config = dict(
    n_layer=19,
    n_head=6,
    n_kv_head=6,
    norm_place='pre',
    tie_embeddings=True,
    init_std_qkv=0.0375,
    init_std_o=0.00609,
    beta1=0.9,
    final_lr_fraction=0.0,
)
Each number is 128 + 32 x the weight over its row's rms, rounded and kept within 0 to 255. Layers, rows and columns count from 0. Numbers have three digits each. The size before them is the row's rms in percent of the matrix's.

# up: layer 9 MLP up, 1536x384, rms 0.0578, rows 1429-1481, columns 0-127
# down: layer 9 MLP down (transposed), 1536x384, rms 0.054, rows 1429-1480, columns 0-127
up1429 107:114130157178138165092144116113190141150101141107102166106109138208132140158126150159102117129098146100154098135097060071153121134104188145091145110109098195133164205146128158134146110121196162119115088124071122093113105149042126136056165123117146151160206170106154177140148131132140116135113140118166118098178112152175149129122114165153090075149135060122138054133184100130174070149154
down1429 110:144156163130171098119123109093094161127107145158109126133110160122116123146152137170113122132064132106127109125067075079141149146143137099193139084109158158150077115152135089123131152133085146099124170185128173128101137132170179102188115150079103151107127189046138114088070109136134131127160158131200078195177141130098084180103127099138114148116160129121114180116077118113089110117164
up1430 094:144082112155159141085171170080128159092095193113113144100107134129157119173128152106143140133102065135147138135118124120121167106123168158073125117169114162098059118140117177122135096128146134103132111207081173058139100099118096149068146077135133135148080073143145141116123120148168065136107138139104151113127142186173097158171112111088153101177136120099108143084111189132186116136125
down1430 099:113115117123173091085148145151128143089088103108142118140124128096180166092105081117161135080132135134078178118136119093109200172139159156144106102169144090161140158110131130117179167117157182112187132132115109170152076126167125040147146146191129113132139158171111094096126142117126138170176189080113137129118116209169177131106151021182143113139186122155134147138069085161146144162092
up1431 100:191136133111123096192151158117146095153099148118121120140102128136133126167152149134141134161107175150187129151158100128127118160115141090093116119062091151094087080110134076118127144093131133152103084088140082140148093141100086140147094148178100127112083084080060058161131152166134153118122172163092154146080142136065140177144168094148118118123122183099216146121146109216103128112094
down1431 097:127131201106071089079113158208130102092109130120103130121107112098108160162164146102159068156134162113118116145127139146055156104182116098092107103151094169172151132076146178100133096112154192105071152066123108130157166096122128110149100121072115136155118128153092117144119143130193081138152114095135121129147118141115131097090080140172164127139141139132120166191140147125088091171168
up1432 098:211157110135149055106122175122129108146120104112206151141092113093113110139150169122168112170146131139073162108143125152106159155122130162099131138076112142150185171077112152110112162084093098127116100170149080171126103103155083096098212115116118141152134162082154129120131148140130110176151152112131128115173127160140172091140097206061123089088091127158092162079121166122149109157063
down1432 093:119197149119138091149175108115136090062094133128135161190080135128128097123138122168147145139095092136165124117098131116078109140117125147099116108097129129102047072120136116152126177143143175176131118052181098117102146116206164087135073205131148119102130140088149140145111116177117186123116190084154201151137164109037121124071122105177162207158131136125146166174122138194154123159125
up1433 094:088110148146147173136147146150097056107171097101165170129144117128136189167098157108175124097144117137130161087160121074161146143149199104135124139104168148112195098146127156109161085105112128137163128159080141121172120144088136099119099115176117125095131082077088062139137228148164098116144152077036136141132166080081135069151173143133165184142135130117121088151105132130148065183153
down1433 085:105139114159112113147117110122136128061115144008152092136111118113144195129134172140086143104106106142211095131138113140171150138165148115160167140108095098151086071081108146084163152176110130172148131130094184094099105102111125142114156168065111167122177120184107149086110131145125158141118098121087117118122165154135148158144149139198123131135151173081144121050166158190159173132119
up1434 108:108120167078012145073198134151185117119124167103116136108093139159085111160155153085084139208098116168175140131141109105148126124098126149120120131154140135120096129084157137121145107158103140125133108106128133103100097117144181059153078155108151081120093158093140162148176121138138052128217160131081149176152126172166094178117070191077073093108125098034171098139110117075122140122119
down1434 115:121158116116151130110137137137134186130129090168118102110049125095112124112103161175174133127134186121136090150093181140153138118135138156100169112106122104107135131079076098113164089093141139143158164193179136158097116146108133124108208094149131142213075094067056127120084158126100119103148068145095098062163139129132089130120125100174180169099123117135110116099149131208185116122178
up1435 107:137072121078124161122123117084118060132093154096081142147095136159122093139151187142150153116149170124173098088116083172132091127095173174085115128086087197111138096117142207130161112157174108109114138144104139127149083131126096079124157103122133122104183114064114205173212108160214132121111137148174166132137107111113173151136091128109111027175078173175164140130135210110156144121114
down1435 106:090081131125185104186115095145121121121172165111137149194115168164117128118185149138147076150129166182119144113102132130154176162104089145121096077174105055130142141082103105161124169191050125133083107167126159103149142153134132114088127167114103110140113180056114095115163133126099181148116120085124079169066140159105106112162105102138138130123193171130085090160129129083096198117154
up1436 084:107165132120141081094208113109086173088118211088131179180097144153125162143146088114039114169139091129155115145112111087090171130172074122100161171144097134123092129172169187164097143199092085089112113161203143050095143140186087126148134156064131112100152096149172172114167184136167174098126124164160107103155161159217133129110114121171159124104113125110104104166119103090104095143166
down1436 083:082115098162192168164091169101103114140111167161067160168146125103138087141147149125136114116131123161146083065140170150155121156072122104122114132126151182120084072146117111141120105111104160128093144144119114191171176076103202114106132146123114165186136121073135133153163157149114127147129191100085127142201070102071092076164172115123176178187112099120124140105168148141106144157145
up1437 088:134171106081122101098118126150096116097111127093147108146145115137177139128154134122148120193165106154120121108128090052170175167137119157135076186115105167137105160170128173146049090122164118104106104114122160066118134115180115061071137134126149157130165091133177143089094154171203159121106121113118116090154084153112146132126126121109171070093200136147112124205099174100133055149145
down1437 081:113116115129116130082090145178143104159173087101137152133137061144104137103124126126165112209076118153124179062141063145115112084110105104147147141092089135168135081144136127121127143137150175147171115099082061194167146193118116121097096161121117136179107108177109133170113100132116075100087151154112175133117116151040124132083101162139079136090105174150153175073089152098151139182075
up1438 108:141115112106102111147185119063123144147159113110107125163082149082102172139106080130153136097121107084127123143116115064187175110129135137134157155085156173143133133106109118099166091070125104233128111136153109095071128154131085087102177142186177159123097091161115108185149150130188121155113106137118102210140101078155142101147147135086094189127103099141137036155078149093149146096095
down1438 094:164151145115096143100042102158140141131153117086180163079119097057126144092102154086114084125103129196107122089140184110132118134126049100098142131121132074140142068131142132102073119149142147099176135175154135118132165162100163112172122123121108169182118134130140152143093147122115083170118146137096134174110132073106091097147104090069129090149126164110043159135199110136115112103159
up1439 098:133120173103124154126161165116132130100161126106138089116080215103095156106143112090125182161077170121134142094093078174132137142134160131081100138132138141065114135123108130026123136102114111077178079123120134138059120196166115149131147146107125134080099177129120083070167124134126143177137116093108243109117126124128142134113131089131127113171195103080127161167119136105126142150103
down1439 108:121153118106149109076121124111138200113223159079164174127108116098125130167149129112133063117115134123081153115179035107172131114133100088123086151113152091142118140085183162170071183132112145117084102193144110097113116131108075215106109180077093147127159090176129097058159169129141072172166111118122119112127138147186125130114120161136103143189154153124148155132115105132102174102158
up1440 099:186111114144066092132197165071158128178122101099127120126097125141141140147110057114073108100061159081095138119114078150171164091089168124128156114071081152163154128103166160110185118169141090151129129114112092111151118172081130079098143135098195174110102155117115128118170131147149158129161114081157111123143134069148132171122200160128149121122129129165151107087133093135176187140118
down1440 086:086181128203216148084100122158113132152108108111181142124180113138164105105132117107130158166166100095133129106172094085140151106142177119129099147116130104180088104113099133123162152146182191081069122147133134108116136119223129136143146131081059147099170093053079125146099136080112092103172113119119099096089099112081118066134042122150097115095135129117136113083141083105159108067150
up1441 111:148075152139077069138135127110135077091088218086152132116135126130143189160167144066096133075148125191110155146155140147145144134113143101069119062093175139107135147153067140113101150137153135166151123089149088147132109152168138169209099123125119122144126140118168146124085141134191199185210157122159172145179109042155093145154124144122061151128175158109188146133156157164130126182155
down1441 113:166138174078106148139099145086182102115109128119127145196120137226123112116099119183111040162085142127149155165097114112132110161120162160105113119137059120115136114129074140129113100096130106101139097150126182119161123093099159156171109136144080149137119102182170185090134150075167138096136227145206194054130065107083101155103161071193112099112131117167165108141142105101127088110096
up1442 101:104080189084098100112132197163119112152116116118081193144086144110103128154181174138129093145073109118112112100109116153123121175108189120114131146143106170143120159121135251106138107139118140106155115108159119100111123108084156117122138119147102142085147082144152201121141132118152089101114169167071190119193161138141146105094156153150125119102090132135182073142074160113122116155056
down1442 095:197125125130221143134186129101155099115117161159114108191141112143148099118105137154089119191133096111136145182155139120169155096191127109111157126161164145036075089182121094159173159140135122182150129117134135202105153151158180139071140116100162073181119141131097142148125122138167114120057088173182084110117111174151110166109136102122135196140090055172080082130131105210100087149104
up1443 094:130103118111110133102095149130100133119162122103137115189179127170170137107121130104183092170157133128128140097123093157109200119140125119149105205108102126133137145164122184170092153103154087118103141136136158100172133115143090102116090179138144153094174083122095095066147096181175111152178138085159148147152117149092137136144144154176069104093148200163098190132146103103089107176185
down1443 091:122139104136144086127128123129070161137139197082176162144169156156101075147076179130167062175141157121139167091132094097077122167121123152136105092128106025141170174142115135107162114137106134129124108116157138128142095073131121151139146093134168107135101157168142075183144113141128135144099072150086119135112117130078161112148062131166133130115097176158109178122135143150104057185154
up1444 102:108161151175044096132216158122088172142138162094114139084163131140139167184105134083087185183098161125155118100159098102141114129134103154082082066157099166094143155130138136140124137136086161129081159070186112079125116138132115173149076123124149135149131118107152073109130159104144131122096106109126081114136071130162212167160169094068164119128165150145211130160121091093152109162136
down1444 101:098119145127128150186107146125130145154123101118145136132113179143139045094113137160134170130160101145168144100095087091183118138160160193124124079149141079134045133139107135108148124107153115088133097105137139158152168148190119158091129158125118112074164095113110142111170121117082137073161110108147152082122061112148125142142138118148188069124151162131055161140140125132081137105089
up1445 105:159112142035138130106173097099086083116117138103135143083133131161121096189128151114156083169127199160148071137200116145138140178092161129182120153124155189129117100158186176108099120101115109104124121122129112127074092112130171093117112069095127142134153132148165133120192146119123138127108122162139125128140166152114098117128142123107139137131164079087114104107141124155123156148145
down1445 108:147189177109155165179134107137144046148123176105143140173128127119085144133077118176099148112119138167155079151100149114103120133138142155131083129103128120101111112164110086138175099145152096110176167148107120208094141063111165160116168158110121133159119123068156099223049153145133154138091101074127141150137091109110167118098080155102172127125117089185102119134097139108106130122133
up1446 101:148077176122166122146138154098085146124145151105099107080126159162102132109086114039090195135132156136124121153115106109115154144144148126092069129102074125105155094148167122174103160101102057110154107088141065157108110140101104133119102193141103122068129129152205100084193127142153127130142192183108155051158056082156184154139114123109091129161118128125188133143136021165145161134142
down1446 107:200121133091152119153128149177147100115178089109159145155111124098103135137151158054093113169108135159137166126136116092074157155093074111151167121162057157125085098128139141114155178150115163175081083122176124074195137132159131151133144147094092135117159085154158134102175130109123152171120127131205116148120130060191130160179095106160137155113117154128132160141139081105097171122125
up1447 093:079151138045179083132109187134186132158032166117047083112123164160189139123145079080126159147113107169152114133123115118140084185168150100057084148155137162049135165142107109139145135133167167124108087144180110143125086103155132206179144121104133102102108176115138107127115144128121113165135120109106172167102121083117188139140090101131103081168173110124139114139130146131132074145107
down1447 086:125123158087095079123080133140114163145132110171189142131128143128099135145134120098156126161133129131071156094127168149092090156170146142106158131146129123153120098121139079189132095130126111155167079140092163156098185094082193136106107093150087120109169140165138113089084106167094147110069133165127094146112116142134126171111138178129165153147127160113128140124183121138107185119094
up1448 106:092079141168127062109121088137109095123127124112164122119154191139153201163146126111097176156162115115099089131117055122117146123122140127194109094137122123163155136150106139199103173088157132185132125114132163145131074146101125080116159153128125077077156085168131119150136124184103131156140151130122138193130160105089143146168161127118161103126151124105090155132115194087199113144117
down1448 111:150103162156112145092169145088091141172098125109133120114110123123052098189137170104146156115140135092088141063159133138084123133115142136115167111121077132134139148112115123158086092109098129122171098177188099157104049155105134069144167120109130086129025160109121097168119074148107079141050135170136128158137100115095144086089079131144142155173085193115162112149152100105101159068155
up1449 109:183128074170126050168161167128149113129169161100109169142113156132093138149154148099102177166159170099119066096134093089150118124112197106104092187137058172137089135151132134191058149152090125169096115124097106124129095117126123105181105111108153083182068109108100114136140111130130117165160185124161226125108148158110145148172161112165149098119054165119213125130132074142109160125141
down1449 116:134081136044066187119174148192130119139155157072146106103141168049126108153158134123149226149116130157127166106161116118097150096125155112153141101155181150155144131095138143140208157091101169130129107149096144158144117130130138131103125083119088163170071171096104122189099153152074131082111070135095168112145134088185143156158149097111103073135019149166189119121148127095118128150142
up1450 100:169113124128090131132119147127099071133098134107094093140118198136193167113095142079112130148097103134167102162110096138199141103097113122084152119097074136155128115106171160112129112178140134165128087139171110092162106191115090160138129095162100140167184094077091092151150112181110092121126117113116135188148168140144108071114199117045102061133142132113158036081121108163152104216136
down1450 090:065153080158093121095071121085090142083118141150160077110183139095128217074178110119154123117075088093091148122081138136122119117105132095085203115141126175161101130108105123137084174154121118162169161097107151069167068183101149104097168116122118108170107145139169150107123132097050141105111112114156150047111169137174132088068178114110179095055149162152164165131180108134164120130171
up1451 100:139087104081155069128148105133109139182101192106147090110129196133196140099133105148161153125131186159141084129170116129102131157112182132128107164143106126068148126133163149143091110135155083097105113122189089160122055138137102135152134152134118138122212170094159129158154148126106126113145130063094150150187060109076173133134191128149163096156131082138162147167118131110123108160182
down1451 098:135130170127113147123101135063138071076067033091121136138125090182098116188145146187145141157089110148143126179116126161143189114143130143162096048072115157151105139114119120171141152104110103156104129163140154077164155138097167101105127141075118123173111085163132066108129121124117105090140072135141106119084088107161142150120143131169134121219163173195180117104161148143121160094159
up1452 104:168074120097084093096191130099084106103109111109163132085096159109177115174182106125140143124141093186170068165103077099144142135141136085044120084148125132174109102139099166117112120103125143160124141081137101096065087124124122099123088206180227099073122153107140095108130139138131175124129168129160158206148109144189121031106122244132139139137137056061135108167142205133118119125110
down1452 102:142189130110164115133139094097155145072110123118103104156156163087120100102136075096170084146163066145118101111129121089084178159087115146133084130121123112152174082132062138121146154096104163169169111153135123112120135076117180158160190101114155124099088119151097109121140163180107173097113151110142181146218038107095063152105162125144139137217071145149151082099136116234196156106114
up1453 098:163121165089080147183114095081138164138079117104135093131205161104121172133114148112125211110142188182141116137089106090165148129123137115102120136093119154082137086091134147122120137122147127187084128053117040145123105143137114125107132177114122121172148138088112091152134090164127136130119186085122123131154118143111115091147111124118033163136204118142140130122130031071121067133100
down1453 099:132126062141137131091141151074140174162111180063147144123139137123083096162102087114151130118206189109130110117101096144112194100136186145128206079107228159177133053143186087128105131185137099124106098155088105141136100143117182150132147170175126140136123063137090147097134103096151106170152107153152111087214075108127092147142118112184127068146099132139119168167136139146097134117189
up1454 112:113171151118120139080169126122095151064054173086096146113122165129123106135112156140180144086102118106142108108115083128161089143114146148137151177134099146114118141149168167184193118154162100166139137141087104125123111117131155126134175137156204152082155112130133097212129115221166119155144159133108141172148115161119103119166104138156087088126152072088160071099149129073168113110119
down1454 110:097138186054125100082169124162162122159148078127141151064141092133083106124121127133083228157133166115160145089121153090163120083120193113118129106146136133129162186174159128167165165139096154124139103109133118149153123135146137125089156097120108108129105172128093108087122043125095073129113153137124115113144163137156191140123113148096098135157197110158085156143130108107134118120118
up1455 103:138117114094128147121109138139124117103148162098107191077133115102159133159145137123133115149119127159113167069142097114144126137114175124095107132124178145116131151158106149167079130110137107139160073128142142078097124123175119153171104177090165149149151104093148142084213135143188125117185126122142111133117074123175113148161207095120095180178170163061135096110168116120067108102095
down1455 100:138133144148167168160092098115127150140095133125093143193128086064117083184136139104140155128132153093132112119158193162148086143064116131079092081131089118176127101111103183168148157138153168103100153058158145083084098080147160119110155124147148115147120116120128135184088148136142168164098177130104179088128145135163116099083154138143161083140147118127093160118082141095164118132144
up1456 098:140110166112121164128151137116111209180109112093137108051103169112085135113103171130136092129099172117150069138108100094123105083112136088148090146093132124103071080130152101100155120123133080168149135082143098146119105157076074138181159108046172140115135161103098148122155138132088094162127144171091094107124122129154099119153142125110127079083183059131196145111079091149086137176140
down1456 101:133149134183163096139171170082067087168104152080131118143132115154178114119099086145102113118128125084089057182150091104139209133194157152149124115118129072108129148155121174112148114136141144089146164110064147135141113104119130117212117151110169153082086102134126122158163124168141170169140152121124174143163099092077120158160087104147183103110083097170144113132110133130165025106162
up1457 105:193129148212100140163154124092149124138092130107121112083125138122136143115135178101151106142062119116140149146085083150134121073138173173137132141126155164096150113131150111096097137166119099161103152105096177091135091181104062133140162056138168125118131110104084115148090106134152087200150139085098101126149161128113122114147162112041115167132181096176135103162126106192151051159139
down1457 100:199109104150163160103125124170093075109133096079194139158096108107098140170145152135092125146127107125109081144164150111133135117121082103170090137153082170158198115068139150103103139160105138081120132142101162084117161126093121125117154144134104112143077147081146126118086169128171189160115111121090192138140109106174173080108151148096123096121104168196187121133121146164120193086136
up1458 106:184155121153144113157140177129175110139131209094130107169215115167183184173123170134085120136117156173102165156067090132172103147101183110120073158170152191107130159169082118115096165119124193121135120145162101127114111113109118200130104115120161137118081161104122151101134119187165110147113112124137151095138116153176126165109187099175170122073120085139138115089091080099117079137110
down1458 105:121152166154081129116168085142158131121099110118121134084143137174120095145119187117182125157101119114133070043098131088090129102118104096104118131142160133098083205125115125101120117158127192183109122166063129142163098184106173181106108137088120072121116135103116182155084118124124067107130100058133111131152126138166117124111149150079131192115172165141107136077160130123119119146119
up1459 112:134105121104158107119187097140165093160071122097069132093145133168126088117088095105122143142131115085101157181130094112141110117079118066098080146167110171146049127071116118105154171137178136154112098064127125127105117162147148177113146099084160146146156157163158143176104085139156181156137134150136150143120058170170119172193133199094141163092113145120143065190158157137132132081170
down1459 118:124101103055151114107100113134110168119111143103087115117113159135098118092151146130162167109171095109167144076126103102152050158121165067128164132164146136126152150138168106103163120156144136096098168066184170158115120090130177115166129143140103214133141158166071082197135090108106172099111130098049140125123169089158113127121113136179160139117097143186115110105105124154086153143092
up1460 099:149126120060133167156192170184104081197118141107177100125177160111149175109150087088140121172095106172118155126162094135115117144090162094124113140122117146145157094098051137149057128115126123136091123173139182144103100115109073123185128139190140172096154119093110154116070152187146119079139091115103158159168094120122118107115117118154125098185159133095141174092118173136073142149147
down1460 097:165132101112172070146137187078097199143104071153101101131105116122109113102079099110148126122133129142026167110129108126148135113112142120117119139221127081151176121101164093095107189129121143113129097162115118138128124094124156138169133115141167145095141118115061167190138163141155119104137119114093199071153168116108159101090096096090148189175137142101220150120087088118092133135124
up1461 096:158130124111110158109121105104180133104052166105128131141153189121102102150126162148172134127086079136139177158157086157132139072145100140128148080149166163131127180109126149084152157104125154136123160120089159079107102137122125143184101077142108120080116141109103168143140156123148099120139098159091106185096155173172110159154066147125082133092138105133122106180081165124195100142078
down1461 094:104092135232109125168142125166144116121154091081095122159118148134136143119082157102136146098137147164111105104086168092068116128136207175153156167111169141132089091117148134127135103144145166187176072156118163166089169177138116079077171098169122124137124092130093103046181135152112092189047143140165190097107134097119169062121154093115111094133167153144145120145121090166142135143114
up1462 114:101080139095152113150126111113166145099106106093113091152124141125151158099150108128063117109129130087152151107125116143185162132112144108135084160101125144139064128048105171082125108154092149182151094181169098133149116205082124151208146165165132062096136169153089188128129124166167133112179113100153110171207128106175112173121094147114125146127105091124156107078159126153166129173165
down1462 109:119104130116169182095078114088128107106077169114114074167096101138155125058073138157088138134169152133101195099111125152127097154093099124134121177107105103103083115063097119083112137187138120145191124109085107132134130108092120110160168133122123093136142127106089162173157110121108174123109108130171163222161096100137154160124138146151121124099121105079121159072140155165172153102116
up1463 093:127144154124117117117074139103160124129094110121154138183155146158128131090137144086148083112067095081181138089128113147142170114121166130108105152126160118199128091102161119101152151164097144115087102173149151107144105181114093134119146141118120195153171125138118125123109138108163138141096118141160150167133116093151103157141095168120073084116114099125172115078128147174141142173087
down1463 090:128132098165105126111170160119147128143148140172127121140100083099124106140123163163107174136131110174131129126144108069082133133133148157195087096139130146089098119122105115136133131108171133119150123131118133191124143161157143144137135110155135090110130145117163129116147031111103150114091172083123093074088145089083151100056130160083164097166105102114109108142142123137077088146156
up1464 102:157062149177131165103159176120109174124138145117168117169193156127131147192148136107125105120097139146182144114100065112160207073027184146093112095108136154062142103088059127120128143100106161176137139150085124162154118164099136203114136136146144129134099183160080111142119158171169163079179211091229141112199114085202088124165099102131125102137123145102149103119107123174177133158148
down1464 087:135113146134131167127113092097140110058100147240211132149187125153118126129179148133102137186109082156098137163149123124125146102121164102112143158130086096103096083141159143132131132114116082124122130137116110108147255101129132146141077129153087120120113131130201082067141141138113151158135156110203158145147154135124124119123151167097127159137139148141141125151142136098093159095117
up1465 091:149129086095046124118131133115153062076122093107088190117092110113177107202129191098107093186127152118173126067149088093137144102107113127147114185124147148156099110125180163152120163112165123095151106096127180073088128124135115092251211138116125126115173126102134141144131155147154064085177198073118105125114146139195080114160129169112125160124099094136146091086138160104117147174122
down1465 094:073124120107124104212128137155131115163124121039157082123146133136146128125135082159158111125139148176158113083192120132111123215129137116108131143094159107121114120113132133144149056110093136168035102100151119170158106125127204107099089108099168102049155106090096165141159124104082137115106146150094168165110087097091136139078130118103122068084087157115176161156159181105116184082116
up1466 102:169142137125104092069121077136086096174107161110180124162131199106165193152116133102129113193155128120097104091151114153136131127130169138130126143127105131120109127124116145101092163111100118155100156099140191109108076128178144116109085133130154085076183142111145116164143125150096079121164173105113083107121160149171155161128136155086065155173121076118128124079152103141120137180110
down1466 094:089104132158131117155103109126057151133114070117121103174146137133111155155115133098091130180151197172095160118150087167146146149117111111137130140098142148119139127125099112135075109129155117117151087116132090073193067161145148128108126113111147120132098082119126172120160090121054123136109079121140089148071096148090193143093127123132112083173104105136161165110130116154142159144099
up1467 084:084159112154145122123150130145109123098131132101113111127151149127134076112179131067139144167124208162104098134126091125138185143144149128142090122157124138063078175178143110093110126114063077156129101201164183137106123125164186149161061124160167125104138150062104141127101173150113108115119123184149147146109149161154144066140126119118134096138073132120067137077063101150106143104140
down1467 081:169156122119120142098133136111174110130144130154131128108041123180142143084106074131120103102201137141108130153135151145090118093036082067121152129185131147154124225133136169173134122097220140159158168086130086119163209096165148101159111122095156107145087147199149154097181135110147139099128067083128121120106122081125125124116156093132162141137126069153172166141138119109146070130117
up1468 101:143127132157141147133105168059173096122090094113129130092226139170186120200138119079129087120087110153155092144075072136146205123118166132115122114118118166113134110190179146114127133103150154123135126170146156107161121138105121216164156094136142131120129092133154150125144112133178125110136132112156105190161169191113115119161161121144117171138106120096091147186092173076109107168119
down1468 097:182150063107128098108192148178116116146170158107107110159192121118187146129081138088161098145130143117098151110103102129079176130066153131096170091127174121079112094181090098170135113154109146069190106149108096128144117127113143131143131108110127185155143215101098090108159151134174133088153152103145153082116119117171119188181169061119091118111136130161094114098117117149075125169102
up1469 106:211116173151122107184109173089105154130133114081134122123072153145140144111168083133088129151175150145168104151106087134174108062059143091106128191115093150132129166093084148125153116115074133105096121151149125140191079123121189135105175126094138136163142202080094130145115113188122132146142122104040131119140152148133104182164088118164101126084121119190146123124111166117115141142159
down1469 105:175147084136147121192145095135120101110114143095106111122110171167197013102183139065118229167161165117108066170096098144095118180120114163157160131128123129143103153167121186123183124163108134143144142129120097144175171109156136071123124158118097129073188132103089116072083134168114146072118106071145143116104126150065103157138123160167185140115112139160131117048090209116117134136108
up1470 114:129150141189179156167173138105156088155134072091159134117148139099109195117070146097135153193142144105144082110130119085111109131108156094160126178109160188106111159190100123139145078083078070101102058081112115093147117135102165131116151092088105093117151129151171157108165142166178096107107187151132125107133099080134140089093104119096158178156160110144173094101169103116104128133107
down1470 123:134070129081091179146148083113145067122141171096134158144084114140137143166175122099104082141037154115153090139163139117169103134131184122128154107122166126121160158132125091113190058145134147060160128100133133089087122163094110102140126211111098161101065180126052121123108117100111134133153072164139096118119208063066114106166130095086128158147106165121187099142121115173150166134157
up1471 091:109086110089096136168200119110120103136057124110133103103152128135128089092192107086140149110114149153140106123093124172157187124126095126079119188137128135101130161203120106155098106135131072172159132126175083122136119095121083154113143151100189096111103094164133146184136131132128140097140182169135139108127108145130125077132160142128165099128192134132123129132055146195088172109180
down1471 087:098137154117136166102079122119139142098133149158146098150170121095119143117111122114157098196124088113105157137128116153142196110163151137145127073170148117127084133084187121137146214174116191133130131094131138093157189130126098089100112157113080145138110163149060072142152167188108099162108136115151139113121084160124131093130097072091129105137135186122157163090132134118102157120075
up1472 088:167114096166109108128132077154155098072157099102076113102136111204127128122199173087118128146081147133101062119071127166144115141127178137080141084102123117154188173145129124134061135078122106105123097135114158112131092146140101125178136134124130175090108119113115124111070110093178107139152095099122127151133102166103111120127109096121063142168131142084100143085150103106067081146081
down1472 085:090135047131066182118122105121149108146090119123148093114097086097109157158093081089093148110203113160120141117122173116088119083145153123134126104133167113104112195112191138112166071136124161169097101082122167097167128194154178172086125111170169174140096138136195102084185131156170196097104114128182139148105144120103146124141059143163143127136133084157162176122129126167147138072076
up1473 115:138137126102129114141146142164176133127102089090183155162155118146123143128145130087082159110136114071124146127150110140138183095115082064133117192127132152092051138111134087147069107136126147099125080154147199106156127116118116182157177124097086193166162146146147116154142098136139086105123136126178119186148111112155135167172133093127117131125090124093121100145169111155064174149107
down1473 120:067127128159164083191135097178076136123165137122142105072097154141133142087086099142128161059142152098150144148156161105134173106160128124217157114217140144045170232198114135165105143136110108113102180110111123122075096194124156109159117065148163096126125106138182136165105077076126158115076153111167124091150110107186145139120125072129091108121086076147168157111145090098148115129166
up1474 107:110157140120171203076149134128146123118099116112114112168094143115127134105089070108107107029169084136108089165122091123197118173085142144126151116136137155172110107123148155139112099133143145141184133096115095154092109147133181095130071117129161129152141130121133152133144121177179103124133158149161132181148076118143134117070095160092099110118161071098096070126125096141142187085140
down1474 103:079142141051185076152107145080162121125079118132131133062133136126087142189128135100112150119106092106106170136110166099119106153120093056139134125068111139133198132150086112162109109106125119104119105130083103220156160147155121108161131150097130152104109161102122089099109095116131146124127093110207128102247143090141135168185095084131155132139081117108106085101141115188090133138145
up1475 108:135144177158131105131096157021134095117158124086065152083073139192093109188133180122079162185128163112137118091104115157147128114091089110072091087113121164090145133163138118148143128139138127103105161102118116148108095105063176108100123182159157087102150173137144127121116164150190092120108131162110106156132092167128151104178116169120111159097138113141172115174182105074150097114111
down1475 111:114111115136151143189129098104172032127094164102122163140096108167143134087145102169143136108085148096203082124142121170176139190074116161120138138102154139101113108130078114106119053157119101173136143095104184120141134145132122107146106175121083141205110114156163175077128128178157140169107086159187126123144173130109065125095109148096089093101153091156090144136054103113138110171127
up1476 101:130088125149146125210161116139143151073078102116127122120129147188051122190132141134125096130123114092167117134076093124137057173111113072124147117147108149151102151080138119136133148167133124116088092094101081122091092172047121139157163123101130112170120187147115140163126145161086131145114163122102120123094164172181094170138115091085091202116210120130165123137109129124100159155088
down1476 104:149064146071116166151091142160159113133153130089189125151087155125130093108156089112126123122078092111067135081128113134097175206083203102111138169142065119162139131124153112181124162116078064162150142131159150178132093128152161082191120094162064104158159091153142122156091062033153122134125108121145115116109081146142164107158130158113143120146135131110108137175085116123100100150158
up1477 108:213063167077168100138153109155136128107120139098066194083108127145099141176160132135126132124159132109102124116145139139155186149143124081146098125181144166135062165160146168133134126189104136125110036120154100140102109147102176136141150070111092111149095128122173186100177110136123130178110123178126131119158130166183126101125136188085154114131116097112099076146064146072103136171104
down1477 108:092195135163160101096148043127109131198072138087138099131089116154162137174147125158112161093185078168153099108098079128143080163165141088092071107068164097082106105128135087138149135115091124171132100106150141131167152094122166114107123164232138112106141163114114105094127211149176155038169121135154102062128066171111154138132114156145159140113134092137154090127093146182183168014076
up1478 096:148150139113109102126142142129154163196187138111175178116105125163090145129151181120125095138112097104095121066138122185142110106112153110138118203073112123181147127086134127111100163181132116077121132134106138159072124122190136111067174120125126132135144149119133153145143088155115103191112125065103120132124059134110069117102185156140135134115123132099106115126127160158141154101079
down1478 086:133104122142106144110110118143123136127151128207071093175141150204172115112141126088160139166115091097160190146128199171145159148145093113179097101152106041168146152150081127106141162143118149183094127110150101118154089140132172184056096151138090124193109118142145116134131137168176201101153179143185138130143162125080126155105149128126181147133139120134154163075157158158122071191133
up1479 088:129132150131099133052155067111116138081116118127085121093106126164105093095108149085090139169097095116120112094147123100165182105115120104115123165159138129186119107170143093147101095102152097109137101133114118134129103161138115115163088116069147083105170087143140112108138130135125059128147177112150157160148136199144090133123049172076054088142183129079184106118136146143095087098118
down1479 087:171113060129201140143160158137133084196108185137159204133136116109118136135132113133138163059115169188165125179083147129155093134146146106172158134096110113078104154146092139098123096168122154084151082141080158144135128129166129119161191156153172082113079135120143156126119137110112246144171092107163122115096101106132119080117145065135126185095105105182070113108092151129124103182154
up1480 085:170107115048092152173146110054148076175123154130161121080114149218122176131146104167078121153052118113167054110111131206147144072132119108104154138101095160113156128099109179119142151150098145155157121121137171083141076140126019095139196140138106147128169115102102117156133092167102128131111123144109083160181162144107118112132141153106067114169100136136143146167157087076160102127116
down1480 080:163144139123099175070093110124094124151155148112128097132148155134149184107050125165167101105133079084162176088145179161165180131104136154100170108135140120157139127106147104106178133150158139164144174156109146163126120078105130164130109129165106058180117114173121154157141107140110152121119120141146175130140177184084192080129147105182135113098144175142112125129149122116170081129109
up1481 097:119137153127103063105171080135149124134107131126109099088164185130094135131107173172116101144107175182112064153066096104131149156141147141150112153135156124083080160107147115049116086120100105128082105144169130142104102183071098111171153150149199131111141181156074127130092155134092141087134122155150133165190117095158103115178199086054118120168173112174143116145143089114154080165158